Each number is 128 + 32 x the weight over the matrix's rms, rounded and kept within 0 to 255. Layers, rows and columns count from 0. Numbers have three digits each.

# layer 4 MLP gate, 512x256, rms 0.052, rows 149-185, columns 128-255
129109178157158156168089061144079130097114128096097105151080101131103114150076141127120153066126105103142080106138134134124155066153119131141124073177167172131120111159161087176173140067137108170078156068156103124157162135089127142103128118120118171161109186122135143082178151125135131105113098124101108075139149055186131096138154166117144134015198121107120151169156106155122122203178
201165121143157108192160128148132201098193170085064160093169181097121092145088203115148119109110125102182130121098136178141157114082107114102132154101109150118123164151135119092116064110157187105111143095103140158155125136146090149116142114083119166140118110185158093121146136048160126114114161139131130165136126082104112193148174151158134122101121094126142131124112122194155146183119
080108168158201140130081166097120083101097102164123102127093144134105132120109137060112168106117112099123094174094115105131153159165102121149166112149185126124163127132168071107142180104149120073116139071207132122090131192130066202092073209142161154111143142115083101113105114099087149127192081180125064098116127121118214170155152173126155099056154129062144162089105126095103136105138
108136093192120167190128138132122102079115083128118188160080129064168124129144130106184135169160087082123108099086148087169120145129085107154132106094136153094054162109127160123126091138123090144178158149117074102137114112146086136096103210159140149082166082153115129120214153078130073062122141173166178123163165093153193079125162097126112136110186116135132137085201158141116165126166
113121105139110107196148134110115153071133135121059121135093118161096113145200136068104111120099136105158096133132052097124128106160119138166144142113084102055104131154155081108118128207098107130071074120149106202133166075110176060092116138099166127134183131091139105111169093094103121155125131128164190087083169129176191082108168138107150184130163090114110124206170126123152175109095
120060098094094083132096151137113123153169179122107134110145141103135141176125140077147163107130160081170152119156172157125112097111111138103152118176088182110135077102127094115173117116156146073137105127125115138166130128117138143081128135119116164112136076122105124128116146122076198064145090218055133144105097113137111115152153112178156185151196124154101089114080150105152079192057
122132078119125145161091125152112157138063103159130146155139141093047133113153133117114119117117149106141069095125120071126150111122174051200127147122125143124068130151139137114149103150142060107110154168122135142128135125150137142153149131071105096087133146112119091118150088093156140118138132112094110133133124113125166076090136162211122130125147092178134103153126173074156169156172
162160119090102065138152149112117204100150142135101080099158110057158115083121098121161133160098131153157104117152088077081109155145083123095148084118108129149076130107179146131107110135117099086133095144154098162157123118160175106099117105173173158095077113057132164111134101154089091103104131198170137157080094145145081125083172154193175140151135154052135096103184067080147120125067
100136142063115156105066210105134129088107107175094165141063108103159161138088127114134138107117116138155090079170123188137109118047135157099143081059064099134135107099165143110127118141123065142088139162102160132120114160143120153119135087084146117059140171150147070072191141068191135072066124104120122135125169102162085168141139068139116147130111104154094125155098137130166097135173
094131148100149078118090071172141134111134171149091181168124186138111153130107159105119156118137166126150198175133098119078126097138113164131172153130114078174159088196131094064115120126133101098141132116109055091131168136115069147108139171105168079156078128162139137101098164095164144156169067112123107149132150094080078132130144094150094121145137107163150157176122103156060079087154
137097112132168131129100152169130164103166108131090162105145084121162122112075179153160145145169074113174084155140132140118118110115108107140165052128104116127104142087113116114142185151199137145170138081137162123135066123083096128147142131142140162140078143140066150162124133157176184076169105121103183127122162116155130171096147096151133087083105110136154131099087169138159099154126
187120128077124108088099179118132093157134100178145159069125131116130135066107091057078143159106109162091116146085096111129151155148131105084096120099068122168110163139105148134126098091136074146109106155113125130093115083097090151176055139147139082087133087106109079141092096158174206143146179114128093089173156157159084141154153083131111068161110152119154175119134131095078150079111
147105147092160129105143104152157101113109078101102111217139136097199152114144125119100155149106082165154140147105047118162129140066155078106134085135119158135130077159119154067123163110089168128126185188180120150152126126130095161111156137140142109121135126145105128142141150170116153124135161117095121110153169138073144151086102154153112117135143095097129107116203083145066149067084
160098102119190093098063115162106082150160123145123114129152166135117179130110084103142148129131108154136128119115180140117141159171120139154149117125094128150111196129100077109138130111094124178127087190141091115160113053112080121192092035199202113122093170149085148168148163109123148088179151143170119082147134129175153085179135166124125096104119136105142149062135076165105174091116
138109177125158143145148111130118089165151159062143192150167086104130127187149142142071161126117120074101124117121130098075107144142152125105124190123096059144145138145120124148163130150151081136139155153167207104100141142107054112115164157163122131128156128078132166140120155109156126114114163132154138185169135130098161080136069129121070101119071083145085136022066111083125135079174
149142143072105089173179158168163112109076096164054157107149153170118135108125159119151154118116117159172102174101085153126072159110144060122129089184055067087206055152128089176117163169163076145096081130141134173121123158131133151083077156115138155142115183105079163111134133150136107114174129124090134118149099124130077078103180123114189140171179161108130097186149119154183129146103
134096111163166181152078124115121174132202155111086104098110101177101176146102205143096222113075098132140093136143116100109104177186066181122152142109167137106067117199187091153147100137159140124123060110114131163150156093127055123047092119143169136171132098181084126132125119078121100053157190128111182113088133109132131161118126122144076134129107115129088122120159204107121138084146
101103177159190124133108104128155092086154106066086161146081093111153159159142121136145131131100162172062134119103009125148153115138124160156121153167147051068071091165076153091101151124123152099091196138124143176152160178142127140060167164146214117166112197166133104112129157100122116063175113107131105091136154152116145140167163184198081111105139155026125154148138069151092143157121
102141062185111138136187173184147135115131132152075209085098153102135144122172058058154106128125164159080115128129124119070110140160172163151186096117170141138111185141100151170148126134164060107173148162094147131144127176112143108119150173170168068091128134149152099111119077053157114089158118141065155091091143145140138123108138139089141104086094093118160170127126108188175126175113
172147105086120108165106154124086135112149104112154131140137096116076124143084069148197191132110082152093120147162140125158054122127122123091142127119089170139127189119117143143137112069092143070087114122159089065053105101112151101096130094096168183136070095128157113117176081103152124099087131171090200084110143089211147163115097163133148109071105107148087111121139169116084102175116
132136166120200149136139093115113073149083152144139104117151216135143141130121149150122150128168151137174122120134051140110091098097138156105156140129107095140128085110134173118132157199193110188127119134164094077149159160127058148152092157103191144126089114122101127110099155158090088155096091151089112152130132141062147116159136139114133100096173117156104102101138097106113088102097
090153130145136124176139134118110121049139158158085136132151165086149105118094165090119134108126129133164139127084062119119146174097113121144174131142143159111084127131137119115094111108163096160091111126112131150111100121164118154102128115148171102110165096212103121131147170108132111092182124159130198091167086094044130062103184186187114139118172156120077114204160087148149165131082
148091123138110124146122117139105130093149127144057114142138074111160131110144187124116182153146077108114062161063136121121086098098100174092130115139145146112121110113074108099133181160147126147175103152165130213131130156118061120061154177133162190109142179077078116133150167106125141042114138127136153098132137172093170112111137095132095097089183074127095113147111112142074110163136
116188155135145222151106110085120147147158116164093157122168159084159109166168153175117142154141090087131157120174129157132154097124112124154176100152164121174218121163127136151131165139144086110177111110146075169140095141148133184091126158183127152114112197153158168091125145132116141135136125189144144094133132036157184137163151160132163139110122127138130077161153119148082117105128
097093084082099134131140139117121080088190127224136125134127144126088168084111121057066100122083109117165141240120149133106155094109147136150132091096112092122102125139182105115128148093172180139149108140106056133162082141110139096086134100125181141210110136117171137166108126109170152084156141128109193175125133172140130128144110083117166099111158117086105126115097113142141084151140
136128109119142033152077149159149180121127118122124150159117139101073134175175129127126110158119121088191133125115121117135141126079123093152144120120157060129111113118193111102118099072135140123120124102146087193101150103182071160136159145136098166140180093153107108134117049112152106106096120167175124125170099131097165114068130122102164151115153169206108178120162131149126101187161
139124167190115160159146116189116083087103131164128221161181203170158126217148179134156095119150127130120132078104104128137138130090149132160132106145128096135124112084133059102156091179160139081160118109173099092119137135114144061122092109134102151095112093102141091119135150071102118120129131157076170081153104109115138116113128161168095081189132121188117142111113157129193133144137
121116147186167176124098123130134123143035130065139101119108095085084159158128131136158132081143115154170124128154065092137180125051142068128108124096111112133150078114163105132144079095126100114085130143070151142126169189194137140065105134154192196114112095160077170133122187139149121089139045085150122107215140135126187115147169122151134085131121113091120131097107125097128123082137
103103145129125159176118107123066105118143134101127130153171114139094149170042104107130191114127093165126129136168162141178148128108158083135142142188147118138138141065108097159114117157147072124113100138205130106131127140155096141159093157183130172161171178156120105140141168110101137105133110144115154100131097143181155130114180149113132086095144107178144099150169144102145099176092
093122147114166104108132159183129058134102074156171125135073139140134089164168120084194154111154152131099155122108168100176139161140136176167087146113168123152173136104197156107104082050097116127117138109083130091187123147154073100120097155094130120129096100132114058092127121148130119117152129121154163111140115149160071160138119141142118170076123075098128165119081083200136096178158
119115121099131129165121078165202191161135161141193117137061137134167173077161172094188110133065135119136169110076116171124080093090128092103124083166052093156114104082099173095143130176177121131082154149110114165130098061161145136160170093124159143072088110171107123159085175097216150092151070119108154076138095180121115121169139081218097137088165155135115136122156150093131090150134
050045142107076110202106169148101075115107128097120151112161139131120167136175105113115105083102128127075168119108064106066150112140135160106206116128101099166093170099169078074111132202149078132170091155103116088100135166099164107109112146206136155133185157090152137112158100095093195145125132157064075073132148124133127138150153111182116127084123100083062152166086097113084179113189
144118179189141188187112152123138148135155199138121152105161186098155150105129071087151110140145139123152047144156152101141115159132181150143131119157127115086126124092133097131160158142132122158159125103143121104134136134124142088073157120163156149119126132074088116141104146183084087152104139080117105082163148124109165105102133083151154118118108098132147138120127104113158090121151
136122101112176116096172196175123068101097176131094125104137155092111093205124093133064175181120088161147199187126142187118093176113118138120118118076163164164140133161135103118112084146131137094099098098067140134206122099199161135089175120142156169079097088143155117112172153188150131130132165123163104091117178142136155101099153064159094036124128107061082097121131068117147106150083
115143129183149159091120110136101087125107097104126135151087084096095120152119159135107081103122122150128153118103084123172126120098138160134185148132159100112103102087127072109149115128107112137111175144090150183130147108132124113147112125134105187159138081138156116108125123135129128118152096137176099107120114131121169137147133113098118128143117121082095082120168155134108141098109
132123092103182093162136204106132154147112184209127142107096117110144079151103080078110162159176141170092097122127123148101092143107125124090196166097146132110143165176174135154141121104107126154187139169141143129135128117179086201118091125158171118154139169144112160141136114122096117095178112120138135107152109149162133152119119133137123085144140121141144132093084071128164138105196
173121159075083137113146160115074173105131117109130136132149124168114137088154109116138118154137145113102157133122185096171109169129140126147084135151177105155142124113111116147106168179097150142101128169074114094150112117061058085134146089159114134111114105113123153085100144145148107116092147154142143163156108128109138109135089158115112143086107113053122110066153164151095146128161
# layer 4 MLP up, 512x256, rms 0.0495, rows 149-184, columns 128-255
080094105143089153119168136126131097143122127103139107119096155151067088159091098059159143146085164151118091077154187106152138160150155187123162090146102140146076141142119149149147127058190110149153164125075116042187147097112056137148124102111083120165128116091153093100103093114189158118114161022098173091113082123160086056192107132099112164090140033167215127128066084154119103190129
114073147115142167208179089114104128143146207113120134103129065123120142148158119186166103184116148118113072155159141119147098146098132181104113145156182084110055118115082103207092189124151055158106092159181134084182160097095122064120079159156071141055159137148084167142153161109134179117096122103175151181209114137105114160133131181186139174081108072198130122137130140085180135129084
148129179134124140119163150068108152091180150112101093155073130103213072145173138117171172149158125149166144162104154118137137120114151155115116141074128138158134113083158149107136099199108111127109142135170136084064145116221193127082152154079115129110095132163115120138143125109189143144180164124142163096130102049111170114089093103135134091121144087115140113073103108148153186117158
168130108108045085179133115132085083101171132088093171134123152152095087160112195156089113135089110080156113196098157141160119153086205076159159123102150145107133119127184111133107103113124109125150198166155121140150133131148124086115140155091138119087147136120109102060164117189079047105127175122121203138171137103093194189105144157201165060165123137128159081151156118144167111106062
157150186111136084119160157136120091055176085111095170121143172092119153084152120207152130128147092139109151124122136139098174110109113115142126125145139101141122145143066088119162196118046202094102085078161070126168132161120142133111140097161061129113119178149113145088100134123139122144088122138015136142183152104135120184146114219139165118135125111121153093127138110112115100095103
192127191129223097139105106130105179138135172128091107113143123141138122105146130150171160145130094143200120152050106134139129114185093136152088108166091152139103139096148148067155112115118166158074166142164191145126090064122172104141132197127088078088134111114110092147091177129098117135168196201153096162183143191141104138113144173107167096128131094106137145147133118133163095108152
114129135179115158165116100148108129133150142124124089112129067168172116133188142082094156147177173130137152139094115149144186144141139139103127131120088151137094130173156142089132094109111196138127194099170122185131094169123091109120203100142241160133183091047091135161128099088107089080209138185151176177150051110122169143150104096084089077109135173088122139127130109123137160106074
128138148174120149140148057126153149166171179137085132116159161092206099089061152124119122102191134123136102112160165170154171117091148109120122159116134115111225161129114114095125109144111151172133110118146120114106096127103100132118200112121139119135142093137083144100149116114113160132155120180115089129130104158119171156131108147089089147094137046137159137194132142163071155130161
143137144177144113109145154168163089112118129096159149153141124100123115155139169117167115141145139091147068173107180068136158133151122145182132162156101077038100141109103107178132191097121090158081160160162076176164187130193136101177106143200084190134127139103063147106153103126119138179158117152143154180142157149105132082168154114063129162117154116117172154150119111124155049117157
129084093128153157066065116114119109115184114154117053123082119081111137154127083134074160085156121119140114188108078138185099089144124116155111145136093108100125080133184184105112131123199157140171104085113146111186116126096109092140091158091117152142151064120114076141110084106063114110135204134120115113132100199110150135145129136136128122121156177102117164110163074171134082119139
085073144102075166136135162131142200075147147133135109143093075142148085136138148152127093130142159121102145200101134115094106094114133110178076156196109180120191127194185113122166151163134153111120131153115133092122112112072157169116156139096073106210158127130126153125095166105115190126114072083078157119138130184156085149135128129133069094183121158129155077084109184109181131125107
139093126115099146108120106158096096103135157121132118143180139180125160132107157102163103105089139104141134153170127160118149077124116118123104153092102106140088164102156099144127088134136083193123139104171117122114139153093099130073164082115105140143182108150084094167126096087161170095197117168097187122112149097071120139139110110180122189144187092147201117106143131126157158178154
128156122148179143146139137168159148111119118070115178149110151178125133131076132139175127149104142179122136104137080073157125150181215122132081151157141124095113138120055127104094083113135112109135167138102200087127165149081138086087072119118130104104114122116154144140149125122088129098109096128117112109139106087138127118173121168122080173113084103117164145170155146090138134154154
110090109137138132146111167170164116208189133114141102132176110173063092138137190122136176122136159119110123179131139124128079246144147112120133119072122174148127143167130123139114096135127112102165101171097117186128126115075131137155111151107125101157152103171173170127132101119105130134118120132119137125131098118148177177153077134099111152167141116119122116092146178162103147113109
186064130113121180132141105095113148119127097122143125162086151157134140158117096115118136147095099175089146113153150224121083109140165175209095104159178120122175080175134143137082117095150156125148092115073076095180108106113141083183147156043082112130121121107158123168139131114157127106103143177153169095117113116202105152073138110141179121117116147092064134184163144124115078182122
172112093141110113087175135156161202087142096121124125113051123111112179065109176107082160106146134076169151139150136197047120147144124147121114116120115157165109126196121223109074183165161167138164184104145102170112054119159089092117108170086143221087079123152163123113124105131160133111120154116101154115184100161101132115120119150172106115141128117129085113099064095223121087103130
137075128145120096115122125105085154130104129130101123041106192105101187129077144166137124112108150111142176108149058152109108068160050133106138162072169132143132126108123089143098146093069140185172100125095110109148130124154115136091131147118082109102149120113118072121093080130096099138093132137125120168123141101137160179165112205129131153076144029134145098131124094130122210064126
156089119125153128110110180097108114147118144101132161137125093138101109141153135147153156060158112130113077089193152152090089125174134139079157103136185187186131116181143088166130121135123123127124045082099088176086075118102184129138047081175117191137145103046145168073163103083175161090121118164102152167154167106113177166131153131132175118079146119162119142114094133126112131177167
070130051150082113145144171101143100129088098137124185082163162032098118176162131118104118084035093146130166153158144125106175120100154108075116127139108103094160116141129189187155148168092143099169091012141081174070173142099071093185107173094057157103110116151178141149116147132148124173136104102149150146115109129106106112067133183096190148171177071144180124091145105084136135097061
097100101123126136139118153173208121110125082101148141125057141161078122093132115110138135051058114120105079100128121147197145146099141124121104146140142083145157096141145126173120129079113121136141167157119214123185131156099152185164064159094131151122091105146118106113172107107113116067188129125088077143108165119140125149066117148114133110132161168133111102165116129121160125103158
135152130125106144112111163181126105147110147140110164138187127134133162127146151105111209096179140117101145140178107159119159151129145192116088133088132142150166117157128123136120145140154095195124180105120094100157138082135127125144139126171082087134142138102146125158149120139128116069117137082148143055149167084101123117167122155112072178102084209130142125170115153135160164129158
130121124091142051160127145085119094119135109121090117067155118160192073086113115072063157116076135185177171095113055152157095153156140099172123172164093169090088158131146115107117100094147151108120108088163125165158128060118140148154153104088155064149117130140082137155054147139148150112148191140102147085099106095110091116119081175149053155157170146147059097117165187159132149121088
106114133129160148059108104089198126129069105136086121143114160138076145150164178139158095080132130143154193098095120149086117181087093130140098099103107078205148142148199149123117114122082122086072123104144091112086128124123177113122113170139163127115096111103099102173140146159110148124123124186109160153164148113125118159204183178158188124160149159125094094113102086150137122152105
071140097070064117127197111199132129109110186109116156122151139156088092117095138097140166109066186183125099149173134111105145157117138120134120105148080126103094165087082163128126134151144139147143109140170172123100123123122092082152119089128067137142093144073069129175136155134166072069109166148096152140157137148138127146128146093141087103071092132103128109145147237118121114099108
072070074155106160100105203108127151124122100135069108154085060126063135121084207069123074089155142117159105154035127128132126145118124101107100093136128136100097111135145060090167134168157146136082164220107148159099163068143114121100141112101172129170131059160190178154103136106149131052155086131130144165092139098148173138083135141123126114092133125044108151054145096145135205174071
174116164136117095156155100153138056126101089134145122118142152134147138123125159128141116168133128119115113032112129108127144121173125113141129188153125139080183137126141221113141123112162137109145102182143114179156101174203149149089121113096156120109149161141160135085169147179132086164098144080105169139156153158095157137176120140145132142082109122155152145139125070126093087137196
105131173116066145143161138130091094121127160138161164187148164146114116135121142135191026138136139156163131122129156133101185143097179151161128121131093097088102135107100154154171181146138117101084094157159063123142156141125146105135122067085133168180159172109122109202100082062121128112061116197175147092077178136186110119049138132164156145131116060126135151157161145115105123173136
114106154143136137120090161169101049093163101141117166149132124117176141113116139097101159129152085102097093090158154208137072126140080141147155069148165108178084095097161139093108137137105141156139134112127067041075105092105114148111111102146047184143147125147112160140165114096175118097137159141146146126166174154133135137077171132145136076143093156126146088106108116141172095145140
087122119163123142111107126159146100118122108135164097128138141076122127118130071131111170075141117117125096114187118133093165065158113122185105127149175092142202095131166104077101176140108082130121150108111134138154136124121114103079133125201154138069155177160070192102149116135149136059106179076140132135187192196111144109108150119097117127119121182138137054138135125140137116102144
078134139124137092115145154177069131112104131151219107118175125129162125136104126140107085140183124095118103117189127141138130124140100111195166159135120078144181153112139142117125099131145146176095166162090071061130122048169147149205104096148106139177156112141116135156147110128097110132120105129139172173132130140155166091149124134139126135160092135147128192111094110146092184085168
104167087146130067164122160101148154136111095133115083056156116082178095165124169139201160067145101095087111155138139112144200139133129092149130112142127108112149141132161104150127143116106107098155094132091150206133173157083107130127133130139103099140170140105124187093132125049147096163134141175077102155076137121112139094135120126051101191154147160167185141132100154122131119079052
131080161129131109147141109104082089101136111129126160124152158161156117181148143113170123106108114167164148132153108207127096129105129138066117090131111098150124108120190095118125114142120105139156111132167149122142073124151162142113210163149070159144118176127178120132165098122145108089083122153104122126090160120155122103210167121170150134106117114133117119187073111110141083120162
160105145183114183125155145150149161116128096129108130098135079100155077114024117068111078042071125117130141171097122094154122128142135156246127162200121119106112118064111114132110082127166097116114239148119088105174133145126111125227108158140123075172139138170100091115121150058164198104136101145179144113145114116081185157143148123136071110095139146115127162166153146166176154163138
112163148071168160188079008138177172125126122056097167188112114155114152092097131231142043135136119108126098052139099134152232122085109139102121104174119061122163137140149093114117134060166133079108120088106115158158109200091099117108188088171118124142098207124106112143107166166089099206164157170112105107138103072163108123164164139062120181183136131157163145080131196141131127171156
146125135164174087139126128146204126161079153090136155089119121120129119112116185135107173124050142127137121094136119181135169142068147105079112081083115121168117177108130132122078153178175114201078123111093195100133067101136100150145111078127131111094130085126087171083113071113190162151119164102151153150128140156080149136111127113132114083166146127155124106164084097142157090107114
100137140079101138105180078144122139158138115057139170149153163043133076152096136143154146114046160062117137123151147121168136170150207133114119109130106059149165073117097095201128137168137176139122161108124139088125089141115117100141097081123076098105143136156134130155132115122192078106104153115108126112140121063106113131142121181114118183095146108165175105121141186163141132105160
# layer 4 MLP down (transposed), 512x256, rms 0.047, rows 149-184, columns 128-255
180169136162139129133111177144141177120157094189152160084148137155122122145114123105118171166105126081146103122156095165132146172096103178094160133108080180152109080100151163141107134154142130100164167123087089148127152114157137134177136110180086114122107143111112149115037090115132094158219154160167126096093092193047137100127052159147090045162054105168158181066158133150096138130122
128122111161151118133123081168154130153137089162091084148138077126125145155099080121121138149160112127102074131113124102109095130173131181100134124068176185165095074125149158122120143150080119167135137211109129104144146112185198069208121126141152192145157175104124123118098115182092062129117111083125175160168145136142100104152115175187139092129109123122123147159079129152106146139091
061184092128078155164089133138149184100104107116111196151080108104126097168086191152098120122139166132078117119193147141109197071123111194149091128124131135126113159128099160130144136158126129133191155091107063133126113143066154133147175158159122130136104120159139099102128180081069099124150118157106114155152157136129170109164092087073148154137085117083147114131077128106085136064145
146086131095105121105094134091154137173140159108138068165094133122129088137139139133117134104078106138133167200165109204134208155120171101095122143167159107133168131109095170090112082159202112173126118129152111133176148094090174101172125115093170127131136109109144133190091138125180102205122120093109079101133072103065087173142204195163091099166115090138074135128121136183097165127114
161084154174140181103157177169114132170076079100149140110139096125130104127088129106093110174152085076124220089133150095089121110109134147158136112125132142144148076165167158094109098137119154104091140139122125080117181103185134112100188061060162148149139135065127128107096114135139120107091087132125147141117142143104124099086032108121139080097126047094092109126205154166096117116144
112126151152131164088076054128106126118093106113140079156107106118131109142115195132158157168142116123154116122152151116104153123105177114126082150177175133162102163089121135128157125075119155109126059162165192200128092132135140082119087193137110144095105156149084091150189108153103079097134126132147119093187127116140094156084133096169189101167166144108150153156086166137195152084147
140085134110111142123177129184101111138145128097182076132128108135118127122131169114122092094134135171143142149158090146113085150125167139041133144135108181142175097132100097081113173155135128125097114116117036171120125129082063072093147088164148160154164146101094161135117190148112079079185191126115145153123128112146149153134124116136094110175091132157110205143152066133139134147127
069096144160175095164113094090179138139159078121138090165104155098093138133177149131135119121172100142106123164094090198099139113115156063175098112180189109116113110105131145116151171114185126173143111116152163097091184135162101109178093176098162150130115109170092096178172184139169121127144088053140090133096146086160217129166035105145170117095129141166091118113093136164099151123134
106165155196076135174188145157140086079153141131084182134162114125170107165137149129146142108109113126111149120148101128105151127111122109144091113148151128146135187097137141130173166094061129191113155181138128101122156058157127124117108198170094136134119179085053107090155123150128139098092135114149129153112134062130076119245112093125135165113138103120088151102089067087144135125183
090128180083136087038170082101105082132114129171180145127175122160153110063110133086109084101129147068112150098083100153122130158121131134135088128163097129114167149155154119155151148125111093079113154084133127142131155092106078119146160142095120123154095190086110169099097148151141180154130144148099198138089144105140093155137188100128163147144112147134119046107122180151087151108075
091154161094089183125164099086144121159134175117144089163164141173119160083092077093126147102077123117175145125122143089132153116124161152169160110105151128171082090115154170118078110131131122169122111139201155112086145096141155146132086114161118121171157115141125112126156072134127078130170121148197087130119120115124109121121011158126087194169124087090133164146140099169105171158130
137140124145160086129135140168104161174086143118129106151111172148143139156161118097059084159149084174086087188145122164161079098117142089096091175091115099115139163134124117135090140106135150085085135119124189132168077121122177145132125063148135071083151095109142140117153179136107113126098145177142128178097142102080113122101058086066129106107082127085133178151141085118128077132161
137170072131156146173117173163124135152151136160167145096093083113107062106102122146144106062125153119098116154130214079126100078149097128161085189159147156115149190147162149122114117100138129128124067130108104114126131114163140105146125113157111138114114093153143126118188099096126118140101105182166126112132090108163122136191106092084164144121080120166132152122112135092161101147087
055101122126094138111090137088105063115118110190147126138134146103095068137108165055171110144134109163118192152130110195138134070110122077154089108110117053132158158121146124156129111139134050135141106161081208078112162159095132146160131175115096114077098147125127167147129108162129174121094143196112146101123066161149151119118166089135132142121172096176074098128163101102142129103168
095167146116143113112102171128149103109151200112158143107170134132114142131162171125059142123124143095162077148099131063135159098119126111089161139119105152143124156082122124121161129167127145113123096122166195156140135145143101152106140167138195149131145158105121132086140136148143126127195163118104114160189113119056137111169109143131088142124096107134164101097049088150133184091132
144132089194130137137189196154122143191118126115079184105090145094142126107094135135190134121080081149082185148143166142080108147059136146058152128220075141149160148187106118118095114131131158114100174153134209114186044152132131153100139129152134116089112149127129136149138119151188130096154092108119158169142102130113153143081037120094119124108138116188116133162086130192097109139143
149158141129128105118121109122146116161085155159171095162107121127121125163159134126146130142132134140205123167151150129126151143096162144102134171102048122146090158146102181134144118225189096114105126195130193102134075168129134081179102139089156071110161101147164123098097176174096157151114128124132161151119141087115126158143035079112186113144176173112134125134092115100135083108121
081126116107165157178102131140156121130079099136135105178108144166104112136083127083113101122102156143153129146124072127113121129121167099132167144097145130155103094110120145107116153072153103147127135088191223116101144104141114159121140146146162128093104173149149090166167126131121090137146142111079121073174127114163124152158217151124122119062159154099086147115158067122116054113107
156105116107112133130088077124109119159113138093094134128117104192136116114157153168177073099096117152153169151121060173125151108182144146122050143136116113076111163117099117167156074201141086137146104125128096169129134130185145116140012161137170127117168106103123083172215150104121133158121149103133165113116129085145150124110078076160173142160082101173180174155048108096040114141082
189177109144141143088173099093101152096131132167180197139155074104120140134094106180179114157155096128138137137107173104123134155091154184133145128111108146154114153107165141131121169101117118067163127152175112119111142085146146066121135164110114132115151159133167115134132100116133171113124095169132207103133090133112139154108253109158106166155086094180128155142145129111146110155105
101144117140126120141133098145123131135152127120164155155107201129108150092120128121173176161154120126114177128131110169122113100099098165159042068140133204153143109098166112151122149133089139138129103195142134125165180148135118103121146120104099157153108115091070042145047098124147079104141136128056116099152131085132127072154185161119177143089147076126150138156163145098096141093080
160099142121117102117119139123159157161133096112142105111132106158122123123113110126069152140127107105136100131164232154104105103193090137167068159115112138181146142141103141134123175122106129101124139153116109145178088160140105174140113099132100123142125122084098114137119117132149119091137118060137130130125154119122161144114005056141113139118088085086148138091120176119115116125158
146113100164099143126100136153154142074137119161042087095051107109150100115109191086143138193157047120110128169071132128038116132109128176155121096129131065203157150137122140124135181132127073176156171124143123191103099153164087159060105150101128147089112183111125117149080133124086144118084142126068136112102190181131120117112112130160097056076138122094116128140107139155102112166137
147143131152130197116154096108160125121163144165117150182157140114170161093130144162111063148151116137171115126150084120135089115089157081171112145138056155085155086111182103154084189117123114118119126138132136121152159092072134167127145217200151120099105165132138155095159129166096104143100141143125118133173077129148129118175229159147119170171135124130111106115031141081117075180068
144090128171161132150128147099125114121120122096116141166127177130155165141154110102102128090122057087129166118175118111128190107122159128241159104092160127156167176119148155163147164137104145120121146130112139064145045075103153098137161145115147110089131118133139106083174162145077082139159187108100093129129118202148160161152000098084155062159124105098113157141127108119102087115183
134144140143067117153125190103100138135070131113115155161132091087163127152099196166131132151135159094078153095152141106109065175062135147132157115128090066154127125156084130132106170163100126129151131148089128122138130095092082169052152105171091083084072146147175103125141131105097128124090160088113147107100142102090101124177063125116098115182105096116074149083132103178148121131154
139158143127125085092118137155171142143160117160175098060090100146113156039148124095083190092108178103163185142139106104107168097175091150140169107142151171143112180135100124133106180099102115194120132163114169128160128122103121172161153156119132097179076160095120138136134134147160142103180131095127119208143193179137124159140116105062149137074164186117207091124168119124057149096127
131120123130115132127105159139129105169149123140115107153162099128096119171142121112186113109104126120141175089124118143078186099109102175129145103144120120148141079103093108115130142122107097136083156142117114134158181159145153142121121126144146142122143174119144100090080160150134157119127030101152108122223150109118156164114243106108146141116175171170117070106083125201195122145101
130116121125095179096133093131115094090092136121192154115122213116096056084144100112145089164126127098155121103078115194106121083083131183124157107125106137128109122137171146169110067119156160089126053096118121127100055073127117169107049066136099118140213151095166150136087151177117172095091105143144133150167115106141159135070168140154141193189157076120097164132090077084172128133127
158075111107145161141175107163149156140145155091093182127117099169119158110111108132195099134088096196166141138134183156125096107058127110101132151165097151147109185168074081102154122130111104128160121110123131127155062195107165108073103126170117136144100117095152175181129183120092094103097138101108118141080162113141145130180043156130127074120123067155162101146131091149120138128156
146057109051190114127079125095161169101028108140119126170134141154090165118214159113187132078123112136117105124122123175160152145106139090156115096097137123070113154109096169137083129125138115147133138128117110073125218121161169113116147177178044123110127114113104124109158116134136056143168081108144118113132105097146131117106171169135134158159075141165163145072170101126169136088091
148101133126127110151134137119115041139114095124178098118145149143167066109121105111162106076187117114098167133100054123092109091200188147085163035127153171174157110130144087099083121138089102122110165102141161139068113142158127159128088058140108158151159157108109115160178149139160112112104088173144179078144152099163108159110077124143143137144121157125077058078127145065160095106109
110170087068136157160079092153104140146127128154166129095109161154109140130101116153135113124160114076092077125162163150163145167171103130081150062121087120061168089117130086165080135142170093151111128104125107108088059135156106104078068104144134142113114101120179164072150115056124074135113159112069130154143146141127103129207236110139116179140150104119131095135100098125154151095131
101177110099146096130086208129134108172132139149148106144118104189129130135154071093155112135119099148149163144137128152083124100098130082141092103154122102109174190164185126162150137098113156125151123093065140125148152124128137079052095051136108148167105156131134071138108187100108133145122193145145109068062142128154105167091255129133155083119012138104133173093098119106100112088117
093160183108130146119079053134121081045074122121121095105151093146068130176116111128086128097166107102103117140115089119182142132128141117116132186140180163108084177071083074090137135082136141154134141144191154105170168161145127132094149191158095149157138116136134104168102090087096164141149126094176123137173137126164163161175173063093133092085130109143122120177128166157106124106175
128169094174046161164190103134129109157144141143105111161137101139072107117099122117130036149154082079165109144154148131121116128112164140150127168108178143155145098094083102137111122196110126164072138146190128131139132097140222111141112150148149116157103089112171109159153177097115163145088114157113142095134111138057143096059052147148107121110095133095104090126130110114171114168079